Weights of a small GPT-style language model, trained from scratch on English Wikipedia: no biases in attention or MLP.
Each number is 128 + 32 x the weight over its row's rms, rounded and kept within 0 to 255. Layers, rows and columns count from 0. Numbers have three digits each. The size before them is the row's rms in percent of the matrix's.

# q: layer 2 attention query, 192x192, rms 0.0774, rows 155-186, columns 96-191
# k: layer 2 attention key, 192x192, rms 0.0766, rows 155-186, columns 96-191
q155 095:156161140136136110099143097139118122138127109060140109113152161160163117104170068106107123162153132141121111150078160132114102138125123112184133085194146100140159097162159206119130124168135157185099163147151128127099154156093126119124078117131151141165116168129140096140138168144089081202
k155 108:150174083121159157150142149060139160132143109138094137133135129101084116146142134129135145176167131117205097142130194172151107096136083151162067143119070132136149121192078131113142094114202171147170171152154108165142126149136124107130141129145080145119108141135130102090140145143148164154
q156 116:144142068191154139160062191148182119105111066121098106093124095103122103101119168177114110139152084118138134136157115131180149207141113121139131140143112144042121156134137137142132133076154120166077101115071129140082166090178112197115156170165097060094135121107176178198111133145146129094
k156 102:126183142149104120108165133133143135134202159194090133168128154160116137125107089076164150137171111128151134134126067139147104112168148126066105105120203136151142095058159080152118102124155159134123140148123096144120149145152158124113104070119080155129171070073129145096186169177166140135
q157 090:140074082123103103146059138119095172170085136114149084126162108129129066130104161127134070127083050149169071126112142132114100200159151169152138090169108085099095161179118105105172114152107124154114119115089136148133064152094108125080133142122159106147183181129142141081124126147151111086
k157 101:125152082171156136121130131101085153150157106135110177112126121100145145185099182156100072113189046147178136194104106153097095165111098087129121134172063180130126102128115126124181125146135107166084146139094120104103139109104120155076149116152124062076110126181162156140075154135136055152
q158 093:083161142138109129142142105087125190116107086178115163130083138117151108064092094084122173124220112144110154165129087098122104111161136194137139154122076167136143077110119149102171161163154170158179102142141193065129109090112118122123065133127091140094171099094105185136182116086160130127
k158 099:138172137131092114120125110095139127171093130099128092078140150139149095083106078153101130089152148132147156095068076166137114104106168137154147131099132134168121079114129183125196138107114116130095141162095161094097218139103133139114109113141139117179117100130144101150073118156046121204
q159 102:197092114142102134140170175093138144113092080216115117155111108115100170058084147185128084218150112124125092162106121066143094137098117182120164192107093156155163157124115148114161102121149212081181171168153103109100093116100107132130138154141132136069091089141106109154171134109171154133
k159 105:166141128071164103106151111158141142145125107138109115154109140170121100060169145131219132123146104099131084097189147124128118104092103159089159099089111128100117149165112161157179135144046109164086072155102128149113075083127153152140133150125099072201074081160142070181184148094104128138
q160 100:150072098139158146064152124121090125096156116104200160164121139098077145094161139145178126114186207097143081117193145166101137160133163099141138152078179127177177090106140113133123144173088171076204136099109111130198102106111073136190122103028108164174170125141143059083137144119095122162
k160 103:120114164090134111075130137109104038086125086110118147122176146127106117098149124141070058135138200108122149103130167136117133187086135079106188125140079087172134108141141111123159158142108133093144185109174116143094127130156081119185145156123119150190184128147162093082119080130163060076
q161 112:150140132181188115140105169111132166066111123135145155186144105150120067116040191135144131109106092190129110131130067043095159111102068125091119154070135117120086132092143084113108167094164158107212157156163146144108123125157136129120146084099139058108132168179117125128109154146130106111
k161 102:130061132111175147091147144166127157114141187128124136134174098068157139084189138135183104081122123080111103128172109097105176142171085149133111079136110072193175108092144160174152183150088168144180105050093070118118122143158212128146181157167137123170141176104148112103143149103111142120
q162 101:106176133126162121081108118156163159200127077113096090136123068091154167096188147090108150116112164156190180129115061151133135073138130053131157077128090118148152152123141119130153054135156106168088107128140163127106102153165101157112109060170140162145144114130145112103094133193135139171
k162 116:153194102187171114070134155182149151140098132074107142137118088085178183147149110141115183080202144164216209117115087155103122096110091055108114177149122185124142160130115116135149102113161106121096119095135138146124126144131121136106072158160138123095148176146072154160115087167141124112
q163 112:106079120087126199168098127140084136129155156172191108102149208135116159148152085134125134121086201077090113121152140133167126111105128190150178128096054059176165109135102094092070156089107138142108120130135152096085172161116138104111120150146105189149133119091183086083089076096111121119
k163 117:107070163086096150097147136147093136176151143093108082146122131083167158127110116088167088079096179055118171078147179120118171153120138092117111086168086066114111069091125128121126183089119119086099149059095144066134096153089077185155150085138133142193114059065148105132135114103186122159
q164 112:051191120095116146112169048118154098093135175105154137105131185162137118129147053110198118107154161117122126069128083113152151135125192192104154070105104123139154099080119137154130168131084082132116173152131145090140170143128121182114117133155127180123101143112103101078161115105129118142
k164 099:092158168092115183150110125154063114109072116154129130120157142111081095108122113116131106121142154098124190071109175055180091202115215159061174077114147115130135073085102157162163175131066141138120119118140166133107074123170156171167156070172105164163084130104098136091146119074141116151
q165 098:090176162130088141175142127167140136140185180172086166103149153098161164091107158112134093092138197110180106182140110112153151080084158066085144142139163151139143099158156056162111118151159113100155141102154066116149118155124100093104107188151151163158144060116132066078091138152124132154
k165 123:124155160131127183096156097145152101114181161068097130145172163101206208090151136092181110143141171102149178074137080097170163107112173163088126084150135092146143103131164092186134116108143119117114196074138103138178120123179056109124090134150110187161088093068150103108109136149148125097
q166 107:113161107155071081071154094131154166097125090193094140138125128112171167053129171147106123132136180138101111202117131111143155097093104110106109169156112174127109120146134162074160106121179110132110145117095111125128122087122081098169169185120158131144149060075108116106128159098095145126
k166 120:140125099096131094126142131176179155146125105121095165181139125079146165048152129109164157186129164123095117161141118162197112072153120121115085083134168123131171128138114152113159112172176127092123108116086105141156132133184099110173151153080086134120074103047057116115167123154113143150
q167 107:191165160069131103123152152106147106144159139170082121131166109118152186127127120133098125139125138179122132157117121082179107070079164138150054147145091131133128150154114194111155109127150100143113115176150108120088145164075109057078119103147109110077101157154182134083124088164058089131
k167 105:142120113120143084115150089117200097126168087096099110155113062139130154177087099157114136150154112125169145139100092072154108138103113069092057190131130142123124184116118108116141147136155134111077103092093118129166104176141122086101071171130100110045141170123116135093146132138092116152
q168 113:116079189064145147187172158152099121102166162163159116134111177142075161124167141119140100151143148148125115146108100091176122103174133184117161124138122154155141125187177136080043131078102135077115127174177140110104187157051154106087113119167126136128034144180118099109112124130122099149
k168 103:078057157114118159183161097168174105109152136183101134136150104149086137144127136091202112093086142082096111131098161070183148091171155150097125084116116128095148139135095100120099088064051115143137106085162118157172098131122160117170106134119140141170078106120115089091189125128182127133
q169 099:117142120161161209107123081181140115217178142117164103117111160105147071072151136119152114089117208115129135100091150095108103099146104104096114114120067115134163098103157108092064090171108137154156132137157142084118084165130112145140141105166142114150130152073136089147142101166093102139
k169 125:117139147149119166118165139135138150193168145094183122153141142049107107119158127111151087112124186084152175097155183094139155140155171079109128115164123074146143077111070127175099137110143097110114172119122160059150128138095100163199124125126093132115061095046087074149111119101160165145
q170 105:112109129161143163102151166125113110132111116127136133128135140100120152140122171158090129167130120150142054129099231170099055151129139100189138126158078081091145173100053116111156093153138093122079101175131173142086092089151120125083116160140136184114083180104126106139172095123103073113
k170 099:151145085146121145164148158098148127077108077135134100100153171168107145113145135136144168114068037136118047197167143194155099103121184076167152177169078113131118128153132122146132096131122109133160099222152122152073164092091156131134150173123152148155162115119173126130154125104134105107
q171 110:137135077080124110131121123183059068132120168099138159116167125142100139158171098157121104105100142144116107133144125146145178155095153124178174096126166107100138163133113131118147123119089145108122061144134110095097136134163154098093150094123177107215119182125175122120127067155144084146
k171 109:086081058120111169133148091190062072134126097142109136110160119136149145164152093170089142079064150160100129121093138090117179205104168063116115170113076140070077087141106095077089090136128162124119078138112171088116159147152107095119129101108162108183149166116198157116146134125129087086
q172 126:102153111168154152204082135143112092183085105048107077097086081111101091171154153135100163119131085130151139101083161198111114135114101103108112108154091147101109096151123133150114116133125069143118094149128134159127097142178131154094117139112135118136130203146132176168096101108119067138
k172 116:074148112121156093194107141145113146157153161140124104116139117091156094137124113095085164081165108156135151132057146098081076205111106085133076137138094202134133077129153154164093135150096076147123132155134097136144158099135143162125119085138144108128158155156124176143071101150127120111
q173 109:194119118175088092126162195084154167117104100127155128126100151133150103157069154160119136177106071116113107124091144121111099150149085096121110158148170188125133119073111146084088132133196205061137150116113173103153096132094060194167099150081097166114169087159104088128086139105124155100
k173 099:188142159157156132174131130130138130080139109117095093122115120185113117149150162137195095158082130145144064149178103135166111138121070174130128093128176160143114202122161176106092142162107141122174121168112072135090050085125160195149162176099155102121222149161154122100133160088112092138
q174 119:066108116035100157146148141140100108153118144135119141152161183159171194117162126097125103139155177119136155087129102114143123093152114183137171096147149097152121122128160107163112158121085174119097144121162165134117135182167116094143097084133131181181105129107125043058087092143103132124
k174 130:122066109087081199099135083126096114145086099105080067168165177134169195135164105125136102056118172093128153080135117081135133184131144133145167074160091055097141128097132127162093115107123140162095166098128185114103081158137058148204123082123129163206125087073143132088135125145150133079
q175 118:131149106150097067052172081149139172103147151180181107191114104119130109052128133142163122130149152108086115167129115109121174127175144182135135140157162167166176132125151110120138158152151136130134156105153072133196108174101112137129104138082099152131142097090061100145141156114176167162
k175 110:137136111126096108100131122142141160150093109153196131158084102166111086065166152164130140167075171128070109133167110177134160136157128167122195132141184097128151146201134138157123135117164119134131169122130149118093120135170099108133109178107079109115068114125094112191124126130135179145
q176 105:142119087097133117144108065087089178119113140116100101186134079139163157088135098132111117154142158115102090164115161173150158094093138151112124168119154140113136131208112087045058141136141178120136164085140067148125140124161185128094123182098156105124152140156113108124151121123142105155
k176 100:094082088106140067200099115175126142180115150121125136098119069146165158093109137132128093177127094092107137100099164162063170129134144140108156145173133106109141135195113090052088128164093131132143092095078118128133143108149123146112078171080124123098161177142121119110149131088186133139
q177 107:189107091213095112109119179083107180108114105174093109138122119134108177112074132139090061121040094132116120182155131119190123144167146125178092171126069157117074134146075137139174119126146179135131094101094157145112087085134098085118100165125120122110123165111130125116148161164103102117
k177 114:176131102103143182093137144075146160124125083106111110103125147170064140104087156136136081174089097139104075142123178142120122102162110111111115206163104151131104199166098144135142154126152121156139090139112071126120076103169117126074124199116091073113110145149164172149143121103130050110
q178 122:108120102076113143186126148157155057091099124095116106094154131145090082183089105159160169100095145161140136123088195192116094143096135142132211150126108082143165147138119114135067129108097104133115142163163138120110165104145127135076110147141161135135157133136163125154055106096163127132
k178 120:114090186148122081186087124082114162128154149141126129147185127157101081120103123110168148143165101160082149202156171146120122197090149125152153132146125156176073054079137114132087100140069131151146106136136138059120198082149146084162133129123169133172169113174159139073141107119147132138
q179 100:183082169181115079156142169102146155077101157121101154081118064090098079101072157144133162184091081108101112186092186142125072124083072124116099133143170183117163109121128128128143102115108165123155146120125181095127139067087122117090133112114100089113143132192102152123106136110119183073
k179 104:179104150182143105162093121087156110099119152180143140094121056190096067119084143156111158156156065159132072186123130142152140118124065115149090142154112135126108175145155161111137092145131162141214092120120150149112128082118224110061132145097129108076204161185094188083142138111133125081
q180 102:104149208183123124050167124157123101115159087073109156136101130066096116151136111143101141161090103108157145152160092103130088174113130123136147126136167155118138092148143102173159125143141144112153148122089144160157132092111255146172112132080139174126154108074103126103083170118170094144
k180 112:110146144111117161095154137156142109111132115121136090157100149116183096181137106130171107120123118073198143128158051114140142108129148140140083091114144137124080140175176102135134071137062149143191099107177128169146145160148207093142139091101105144174169140123147147098103189133134108182
q181 102:152135170105078162118162092097106150092160091114109135116162131079146157125085139168141093146151133091140125177164076136092063121158131155202140158074131133195143103126129086094174121137161125138083132110135141129155141096105142151158159166065133137101109086127049147086147139148181137138
k181 095:150166163179140145084180140126125067062139085087166140115128121101127152068102141144109117145099159078149066108176084156101121073107105154128170143107117120173153164135156087084204091084107130131132147149189123136105116096136124119129110156064138144135103095133103168160148194148081153109
q182 103:129093197108076150117118085134123164128133202094136129150098166090113148143150101123163143076128175158092161106132121111110114084147142176168141071146158093180160135142147122148095171187107104111082110160159089105172126144116101136147144156089169159163160082091099051097095130130132162191
k182 123:077103193115124140087114142206099122126137129147167123134137137085135145079135128075153123144095189097117142125114097102117118119138130171146159118176151111121140096096128074146093087113116136078056148142195190133111125117149096126144156135117136179166129109077110087159158103149124190137
q183 118:086176075120122110058161132120146164126133180157128185156139157074085117127116095100161154104146150104153144172165125108118094115133100072131133098111110166109123146171116077126135139144185122163151132105119120135199081145078088115184121126090136141115077115078112087124144173088155174148
k183 114:099156168106083145062121143121166102109142102089173149134127096097094114125139120181126112140153177090171121186140092125108110086115148147136154148131100157135144174172108096175162122118166134132131193120139165161130076085102076148131183166103109136088086084092163136168126139126158178143
q184 111:065092128104135169101120105125107065126111117054143119157135108157111099152182146149169151056153092120135106121163134147124104153129133126177155052155117074109134154126101174120167112134079089112130119158143121130159072140138162161118154094097156124208171136144128111093090113167151085163
k184 101:053159116115079153169156112172050125092096148094129115149141160059144115146164084135105166088174103177129185128147110086122118112083155113088096100098109168148134119096165085087082121127169125149095142124119126083138120155094124101088130139151171125185137118127122163105083088158158090160
q185 110:130130115117097166197106055129110126145168122161149078138095154135139136122150101081167101141080166111106155135103103110117108146160096198136120165143169103173135144153156159108127164112134122114114152156158110131114114193105045110140155095148156120134089144127134086153144138091096112143
k185 101:105091122102107118162141103132151066151138145134132100098121095162123117049136142088183155114041148120100141151131169079158113087168119173086152154177160087144109162115172118157107189097077155105114145146123147148147087125121084168135163110130157099147085122086111076124180159101131165118
q186 103:135130178127145129137132170108118095157098149122100116081106139146153154166207159068152134134082146135102163052105142126134146134075084074150132135090129077094154127143138139150097089134086115102129072212121127136069157164127192137103094112187151094147150192184147136133092078149081082140
k186 102:048114130146189143116123110158136136098102133101124071113140154125165120193156143130144112063139131128151194079090144090087140203116084067131106058123092128103099143132157164161097111127107102161100081129127120120197167150111182191125090127149156129177148156177161145149095142138096060136